config = dict(
    num_hidden_layers=21,
    hidden_size=512,
    num_attention_heads=8,
    num_key_value_heads=8,
    head_dim=64,
    intermediate_size=3072,
    vocab_size=8192,
    hidden_act='tanh_gelu',
    norm='layernorm',
    norm_place='pre',
    norm_eps=1e-05,
    positions='learned',
    qk_norm=False,
    attn_scale=0.125,
    bias='all',
    tie_word_embeddings=False,
    parallel_block=False,
    init='normal',
    init_std_qkv=0.0267,
    init_std_o=0.00412,
    init_std_up=0.0267,
    init_std_down=0.00412,
    optimizer='soap_variant',
    learning_rate=0.00431,
    lr_mult_qkv=0.4,
    lr_mult_up=0.644,
    beta1=0.95,
    beta2=0.95,
    lr_head=0.00605,
    max_grad_norm=1.0,
    warmup_steps=200,
    schedule='wsd',
    decay_fraction=0.757,
    decay_shape='linear',
    final_lr_fraction=0.0,
    batch_tokens=131072,
    max_seq_len=1024,
    doc_mask=True,
    train_tokens=738200000,
    max_steps=5633,
    dataset='wikipedia_en',
)
Each number is 128 + 32 x the weight over its row's rms, rounded and kept within 0 to 255. Layers, rows and columns count from 0. Numbers have three digits each. The size before them is the row's rms in percent of the matrix's.

# layer 4 MLP down (transposed), 3072x512, rms 0.17, rows 1492-1517, columns 128-255
092:104133156173039118149099177152104106135141100138180115129088139154153056126130234150139092064115144142147076119133137057115190101131059151111159114146097144108149152132156128155174126156149189165163166146076174153160090125145137151094136109117146117101113097118102146132166128113050086111102150148158086144121159152152115115043158088129112089139102123080122163195135132140223195125097
108:119122209091153093109117092061184152102133085192147078143107142105139106137068134155156178146045134129096107075122080134121130112079154146134149171081134183130143097116186145106110066120113172180131135107081093115118116084156093123122095139093164115181113129164139054135095086128102120112130147153183115130039118108137090136121062122090127196172139094140067130128122134160104133157082
104:129079116090160155153157126172118132093090142120135098118095160096145180109156100138111096169092128129145131166092134151150067111161131098143171115136136125145136133138143053100133169149097157102077082113086043058106168148118137087102116084075127163104141120123127177100178112105111067105086165130180090051132084103134099175164150138142094151114151106158147078130150105173166119166170
091:047145115163154093097136120107149097111135193177078094159153080079096090152122154135118125129132114148181096148163133137151105155123136109104141111171134099207138116141175108162166148139129123090139108086161144124144132171148000145098132137102097184129076119117109121102160150174128143138101163182122174102104138128213117161115102116137168118078171114154201125178105097152106187098131
097:164100117162166144048110106133158125133072169113151125094068090158077150097041132124174118107112164141132127157122130091130185103145112055048124111144143116120171146167128145108121135134123136119167132186157164051161123148098126162161102153132131107164129129125122177179115153132159126097156149149105112171110178102216145092142179114127083106048118145151098144146145132194111134156156
089:119154122172131115133069174131111117065184089150142140160123192108141185085166071188161159138126125140127111160131095085109236093110106137189088116152111025174060132106115139085167133180127065122162158158132146129109174151157154133129109107136128147131171125105147159123148128207131153142123180217127125179044125074108137143158113136097120161082119137108092117133136114121087114185172
104:116156146153193168139172143112126108155111075099157137151164132136185070125142078099168205099152099171138132181132077180121089080117125124087180122135176066087132140189217178116153052067098156141091129190098182158108120134107163123124196182108104157166088166131120165149137200097161161104124125127114131117123138104173125110143155126109158056096133096121152113069122164137069127140152
102:133106143202088122100105159092068156125184127105117114152136132131138144156130156175152133080139152175146054144089124121129123099158155186108131200115077121126147105093128158141093151109121153127186157223119111129075118117140107160064113159113157117104145104183115075093168115098127162172201175100144072066185143104109170112109121185164143082125153192109078144163132116118118157141134
094:133155174102125056160119094134105165176130120106100139113166135165123186132109113134176105148105097181123200159096183175138125182137166169086109091163168096140113067088222129091250140152115122120172136083085100206102160109139150129080200146143094112067142161141114163144121097198121053171107152145119142120169112131119125141194111139110114164084100049127169086100133112179156194103122
103:122103049117148079117171192107193108104179135151138115112172075162154148174124141111178145096092118084142099101149124151128111119128194165098153180145179179139119121144137144091161137196133113148135136125142126097107116097134151145094204204141094123135122085149140145203090099127116086119163105123113100132105156108124117157114153100101142111174130124115151095054145204132105077134117
088:152190136176109158144196148099183128127157146135100093082125130134131088136132088121119131133126155120100121102165157106079177091193136125088131128113156091119187124166072188122186111114087142149181124118198112089126177072142136064142159102127153109139102126133174140142136175093090178127179109100138144108102190160154142145139133146160162098207120083134120144077144128135135144191098
088:154164140139104114126124145167186185127087125188160172104075101089130102093061143118112100147137165196067120157159107077111173102085106115101159145131170093148126164134107137211150138112065161149052113179160137149176145135139098113134165089090121139135111121187159106124195146106117128102108128154134148118186139141106126144081141114140139117132093142107121100131167136119099147163156
093:098117092122105130119094153118095144072091151144051212077154120151146072087092098090152097096148123137150181134176143159173127151084109203146161120137195094156171171064098128102110139116154087211118070161090115182088121113124118098126125110143101150118142101125137136140104193104120127147083077113073132101151094184168126114141121130064141126215108123129134126108141069139098096165055
098:089102125098129147171084124044107160150127135156134171087168113160144164062140141124118085174121139132165155106178164153146158131107094181174091129109128088130108126126116131159135140121043157190057103127173115148154136077123174061110119149166125133179113129114106097101102161138105137138121116075127149101194114102111116142090150113138135164114110117124160120111070122146157104110136
108:111128197118119165088141122096151170119133101110119136140143125115177120181134125119100149156080173056096129137145139091091042147170064140143154136152126137138098113231155177153179156209124109150168131064127150092146132119096136077153099062133160116148126117144129054069154145050121118075111185104139118112113117112132117118090148066159113186107168138157133125173128148153166142119130
113:135152108099164128141105164150107140112173167115133068127097155086137134108131162161158151147163174092148082125162137173145088120210099110102123111155152134166178088088059093161086196109126141178116178149155059160110147150153111099150146131190145169119104142120116120107169116087140091163144155139112141125103186115009156182189132161119185180147124168151101105135081167144121145136120
104:138090062134150085181104112082134129122105161110127089154146163114173129139135117125109095180131107103094165125070077119154165113133099115158155142200128149122189089151172135173121082156147136119094150144095096102127103177201143102093144117125136162101128142104125108128142106123084072156131101156141079097134127121111104117078138187112119142185140130122141108086110146139150153158143
101:134116141132146097158072172150135153106110098147117162137102201100114140100107088177127173113128155086138135072022062079114106132064192134119122103070111126154158145165128146118112083106110162154062113107087184130149138074095160124122152127066108107124121227146105146102150086161098147184079154114129066101125125144090165149122136050136104105172087111110098145138115082121158157169092
097:161112151107153148144106151122086152119149067087155146121114147125103099217119092130101088124128118114089117102130137151089180138123080160161079150146112126091106147159074134103112099134058110128156152105138104063091138195130099128153135098118151159176130081139081146219113071178094117125095129128127154201143091134108110072095120112124150104114140149177207121134096071072089126143109
103:138110154142128166110136132156099140143146154161079166106077133156116133141127151079143141153100142105142130159098140181116112108116125101126115125046195125207149096109149192191042087157116094101118104101170098098125167113123082136095088129138158113134121071122147188107157122127138111127161125120134153112139109115082085123131128111149194117114155103126116057126098152133089058125092
092:186232177146105072158133098112187119058115133169089159128105198154160086156095063195145137119114110107099089138093133149125116168160083118087125093120175132111107160176121149145130176109154100183115104116131065112128167113115155152130212118112151132137112140113155086114143166100093141127112153076174142104136114112137133143117213110161161201131109102133140175127113106137131114137132
104:144121153135149184107149132110137147135132182094186132159182113124086131138070226123066117130101161099150116092153112086112149114094128130127141092131150213161138100116099107148118153128062133115136140119190152088147157109145185133140122156151105144101123101104114113128143146137130157082105136166138103167175089217058120122111151203149142137102181168153193136160115137152192068152166
093:150149153173071118150113170119138139114157075077098056152150144123186088132153070153082097118197116121167118117120116093134118115173135093144108148173191146123119144107152121144111147107077078088143139102145025141130168135052114136166182138097122132124122178151105152148135105127149045131155070136085129090146156159099158115163148170178124100110121160103155083152168195156048135123204
083:152110121123150143143150090105115126112188218119137153059110107141136114103157117190192134139130166099125149174194096100126145107138158082177138132134131135098140089098076117153075145126129097092103090157126105121154122131103105103154095145061115100090144073123123131160161112064135155186164112146122136127152150085206148159122115137099107110101123104167160160171205112134123160164142
093:126140080092153160204183151185118130101096098127136119134140120124087167124171143129161177083115136107174169144136089190131136136087069102135112122110142178072151107124126111084093095191097149125145117100125107080077091120083094080100063081104145206124152104136163132112145124111145105160087126133110175118183161129141165183181113204070138135151156133101169140173051126083100097146159
109:183074149155137116168156156077100132116154148145122070126108164102103138147171100190147193147135113170109107103114072131103096114141150163082118118093159141139165089126144101171118165111051118108142123180136151143093067140138152125133131134069095107112122158157113094135102075105075083162157158096123105172073144119102169146031117112112067134169127111116130072171093097125135139090098
# layer 4 MLP up, 3072x512, rms 0.115, rows 1493-1517, columns 128-255
106:098132131139060123126114080127126218157169190189103087145144091047119129118079139134122191067109122186131140136172095138124158117102131137155112104142146107134113144098138125138131089174097166153144106109134160128140063163093120095053159128120173142148183147165122156105149086100159169119128147090147103122134104164069117146150120098073171170153117128115130120105170119177176156150088
110:083116119120057147177161142094200127142112116209086112150102113129102139122187181157167184163078130142130140139121127126110120120138098144143195118132159079033093146116113126127130081092202141084196169119160160103107152086098106113106192110133129088119173100134142121130114142151088095100128076089114123094096093088119088089163073159156087180140090118105144134096123150131145149157125
097:119115168159103125124200108121121118164134124163121063144118072155142086086114121111106116168106142136148156134096172152155102128099092132103126091073182106098114177126127127106090184029080074083233130127130146105116134131138085111102129173100058123172102171151128088156133134186029186143107127175132116177135111097104084165083084143086144102085069091125116124123122129121149092129180
098:150101128121096130179175123133102098095145112165136105097102155175118111183156133097111122085144191187100112127114116145129079145137116203135132133154068141118077120131128191163109103157151134164098144137090143116138209103114139087085158146120157174151099131093149113108113168103118131137147149126143094118116101118075136048110153082138138118174113164072121096085160155094138121137152
094:122028124108182144136176109099162147151137148082145106057090135116120090083125129141119102153095143129130094152151140121129072176102131153106131109171149134145151126149092145137111150130143219148159162121130101123131125160107043148164152126124143101124129116159128175096142089130144086133090085019104119132145184146144208107157083140172087122152128108166103135099123105138177149166126
106:147081139166154085115092080099150098132086149140136134112164186116086178134066126168173126103121127145075093055131149071178094151119137127120141092110154200187194168166086160154095111135160101149132114172117166141183107127094054179142158148147137109170144102115142129128094100163102130172162131132146138126087118106144145095108115142093113121136117097126066187128157135081125139142132
094:118137109162154084093122087168078131132132134157108098080141113157127135155114116119137198114121110110120087176077187093090129139187129134153082136081137093091132120102160154122124093115196199065136131182171117126120117133100160161041164119103177173130067131172117134144111181075152135130159162175141125129126039104088086156133118072109185127147145166080141118181162148125118169173098
085:154161130110104099101130201129164112079146168138071123174140130104111133159093156081130140146110114170172134125115085138134112105135220156116104117116123157132169129113121080085174105118104178190165167112157095146180092092139115136106173129110125116194116199039159142093112099182122083185110159128101162138139075149125183089177111138177138102087108070139134103158107153148147162100115
110:131145191121139198139063104110152106081061125083137101109093114138170121077180139133194153143106137142157139156168117100119151138126126109174078086119122135172170108108101032130150130133105159070153138138138146169140089177151138146164147143194146129105131136119207105113174157101130054119167086151160133130150110159161111124168122164136160173092170157129077101150123104103131149109124
093:120162161124174099071096106195173147109150161138146185138118142129158106162095136090138081072151134137130118174115099164126081167080169147204121096161079108098139082151183127103184120100142188142167166149095120134096086132095127141201125084181178097165152095083082098141137195141079129128127160137129154154102103150147147150126167098147130162145123111156121119175101096084145099111126
087:154207182196052103074181137144131117128153133109124077085092110130089174162118088131141147143149076078066107123101093189174161184105141126147099158157111105180133125145131120144099072151149144071113109124118096141155055130086139096159170112142100065136061149089105116170201140128089053135130108154153143175104113085117107162131134121114168176118111149123114138144116123138138108118137
090:102136169151157108119180199137137103156143081124128123117129147129100134098149120103118134131156100171088158057129065154123156119173118125175076139101130179154138136184146190143070161100139088177149144109124116104147107089094151112146127188147154130127119144095144123178094129116125167075125065174180125084103099092092133158115097141118064141229150084089121162104102153139138112158146
116:171113122142132148079132092159094085116166127175136062173096128112076094174116105072174120087114089167120140173061126137130119144160133113108095187166140111087115070100111124108127114199152084147136143157111102179147122122124117175133178151148095115102179107127104131176129144089151130135183141201135145152085100082172122110150120109161100065080173180102145101225128141068111130102109
095:149132174114084113111055162161140164136137094137205088166141133131133164121188109146124177209101143129144143111199169133178094133127099099160159118115132126151082172103139147146176184113111090181141134104137131108148136110132139102144115062127101168164096084149096115102166139153148107105112158108140141139137106108099100111119114177207068113125155136116138124121112070189149109143144
114:151107140160106072132084113145105107215142145089160173104142187167106102173160118167103052135099134144096042073091144078142145103065077084110117110121175121141149120136172144088170115116125137126145123171154144123128105095197106078113114150121138131115067076097133160097195140073145162061100123162129089120108115166082117124156192126109093126163106129143138177122125117110091139132180
095:161085130099139108116140091159120143181146070125173151106153116135151071136119123170070096099224135134086141088182126172177192100184143124219119181164094123085092101124080178112116100095064095142127187140124092098147166140136189091108124123178125106137110126141113153127122080111131107134169123104146126112116065108120147156095091181154088104148123112141145122139051100122106142172148
086:052069086111129145167158184108136131121160110125107156118120141128199111058142085175153088129104149109127105128071137110132168160124164089171141107051140131095112215088125162093146105084083167091104113094147169108086126111130171071140106111131136132121110103119103084158110150133080131155166117045159139080104129176199161092119175077161142112102110138092119152108116119138153164160112
100:151176120025122170101103122122156102161117122125085183151144111101083133087098116152104176119129165160133140106140136119151114093083108139150166114116043155155144180138119164134107147140073097144142148111143078062118151179174111084200153080085150165124075101123120122136174127107152088167098164092124088175136115085139107135108115137162123100156157122198140127121114162124097132142146
104:125130160178117134142087125156083115061149089187182054148109116134150117092141110109122086060130139127149120188134111143111089144155126124175169092129131138065118172188126126089154164151136136108107141089175104096121157098186134134107198158131115080097180170112111058135129091153167094111081086150111160141118111119176158139151114140109061089092142101137135092168094134165151175144129
083:128110148118137104099122123086183114211125076100154081153150095125083135099161167107101135132139085127097110077109150125129131060112178133158145125140160169055084120176178103152191113072195175103159109127142093175179104158123129129077139104142127166095143124181110154154064168117124106086108110187137109114132118131134142153113051069139140081120085139097148176146176141118090136163093
112:129161061156187181142057080083122123066154168189114163164060128150110088131062123112085141163159170182113099129107131062146084166167082097095112081175164125172129117120131139149115101172143140133111129069158115123117168151134110158173150104156103117126175078115152070118115065112124093119153157141134100177164096134162146138107150171122134112120175111129148104084116100161157122116135
080:118077136132072088130177133142122141183150071071068048149096096130144128138164108088125113090157110125176104139135102103095159107171113031119125123186173132086103109123177127127084172144089127142116120168170088072127151141094086047163157129139069165097115179128151124133108112159093155089197106137103081113113118139104107156145077148159103105109188128112121129115153173134075153131072
080:150084119102086158155107161133198153075073172143123169161161111122146080138146084137177176122062074162122179134177086135096125174181172170145120065138124135113122171173160164166145109136137125146122154089125088110162157139115113103192094095105193102123116112135158120103137040134175115146111116098135156120146091201141089027179118070163125144123172131151140097131120168166131154078147
096:150132155147147163202121133133144090112170074129143089157156153112122125106071085150135140066105168050128152138093164168130141117131123175160117159164137128111160079176093125141168170112136152180094173116121118143139080108169098156130203126152145114129106135112138101124165133166088128083113129143155056152113214157098093169102127086167170109143052192130090105140138185126034107105081
120:106098134122153125132157077143124118116099062160094110093159118144086051192099122140159163078150094021090133203178136141095115160114168125181098119130132101134104113081145098105132198130164139154118146125153156141142131092132102174112148149172140152139083107128128060122136127200189167121145161093148140106161121087143131092131168075226168108083135094085111162122100130107147126142111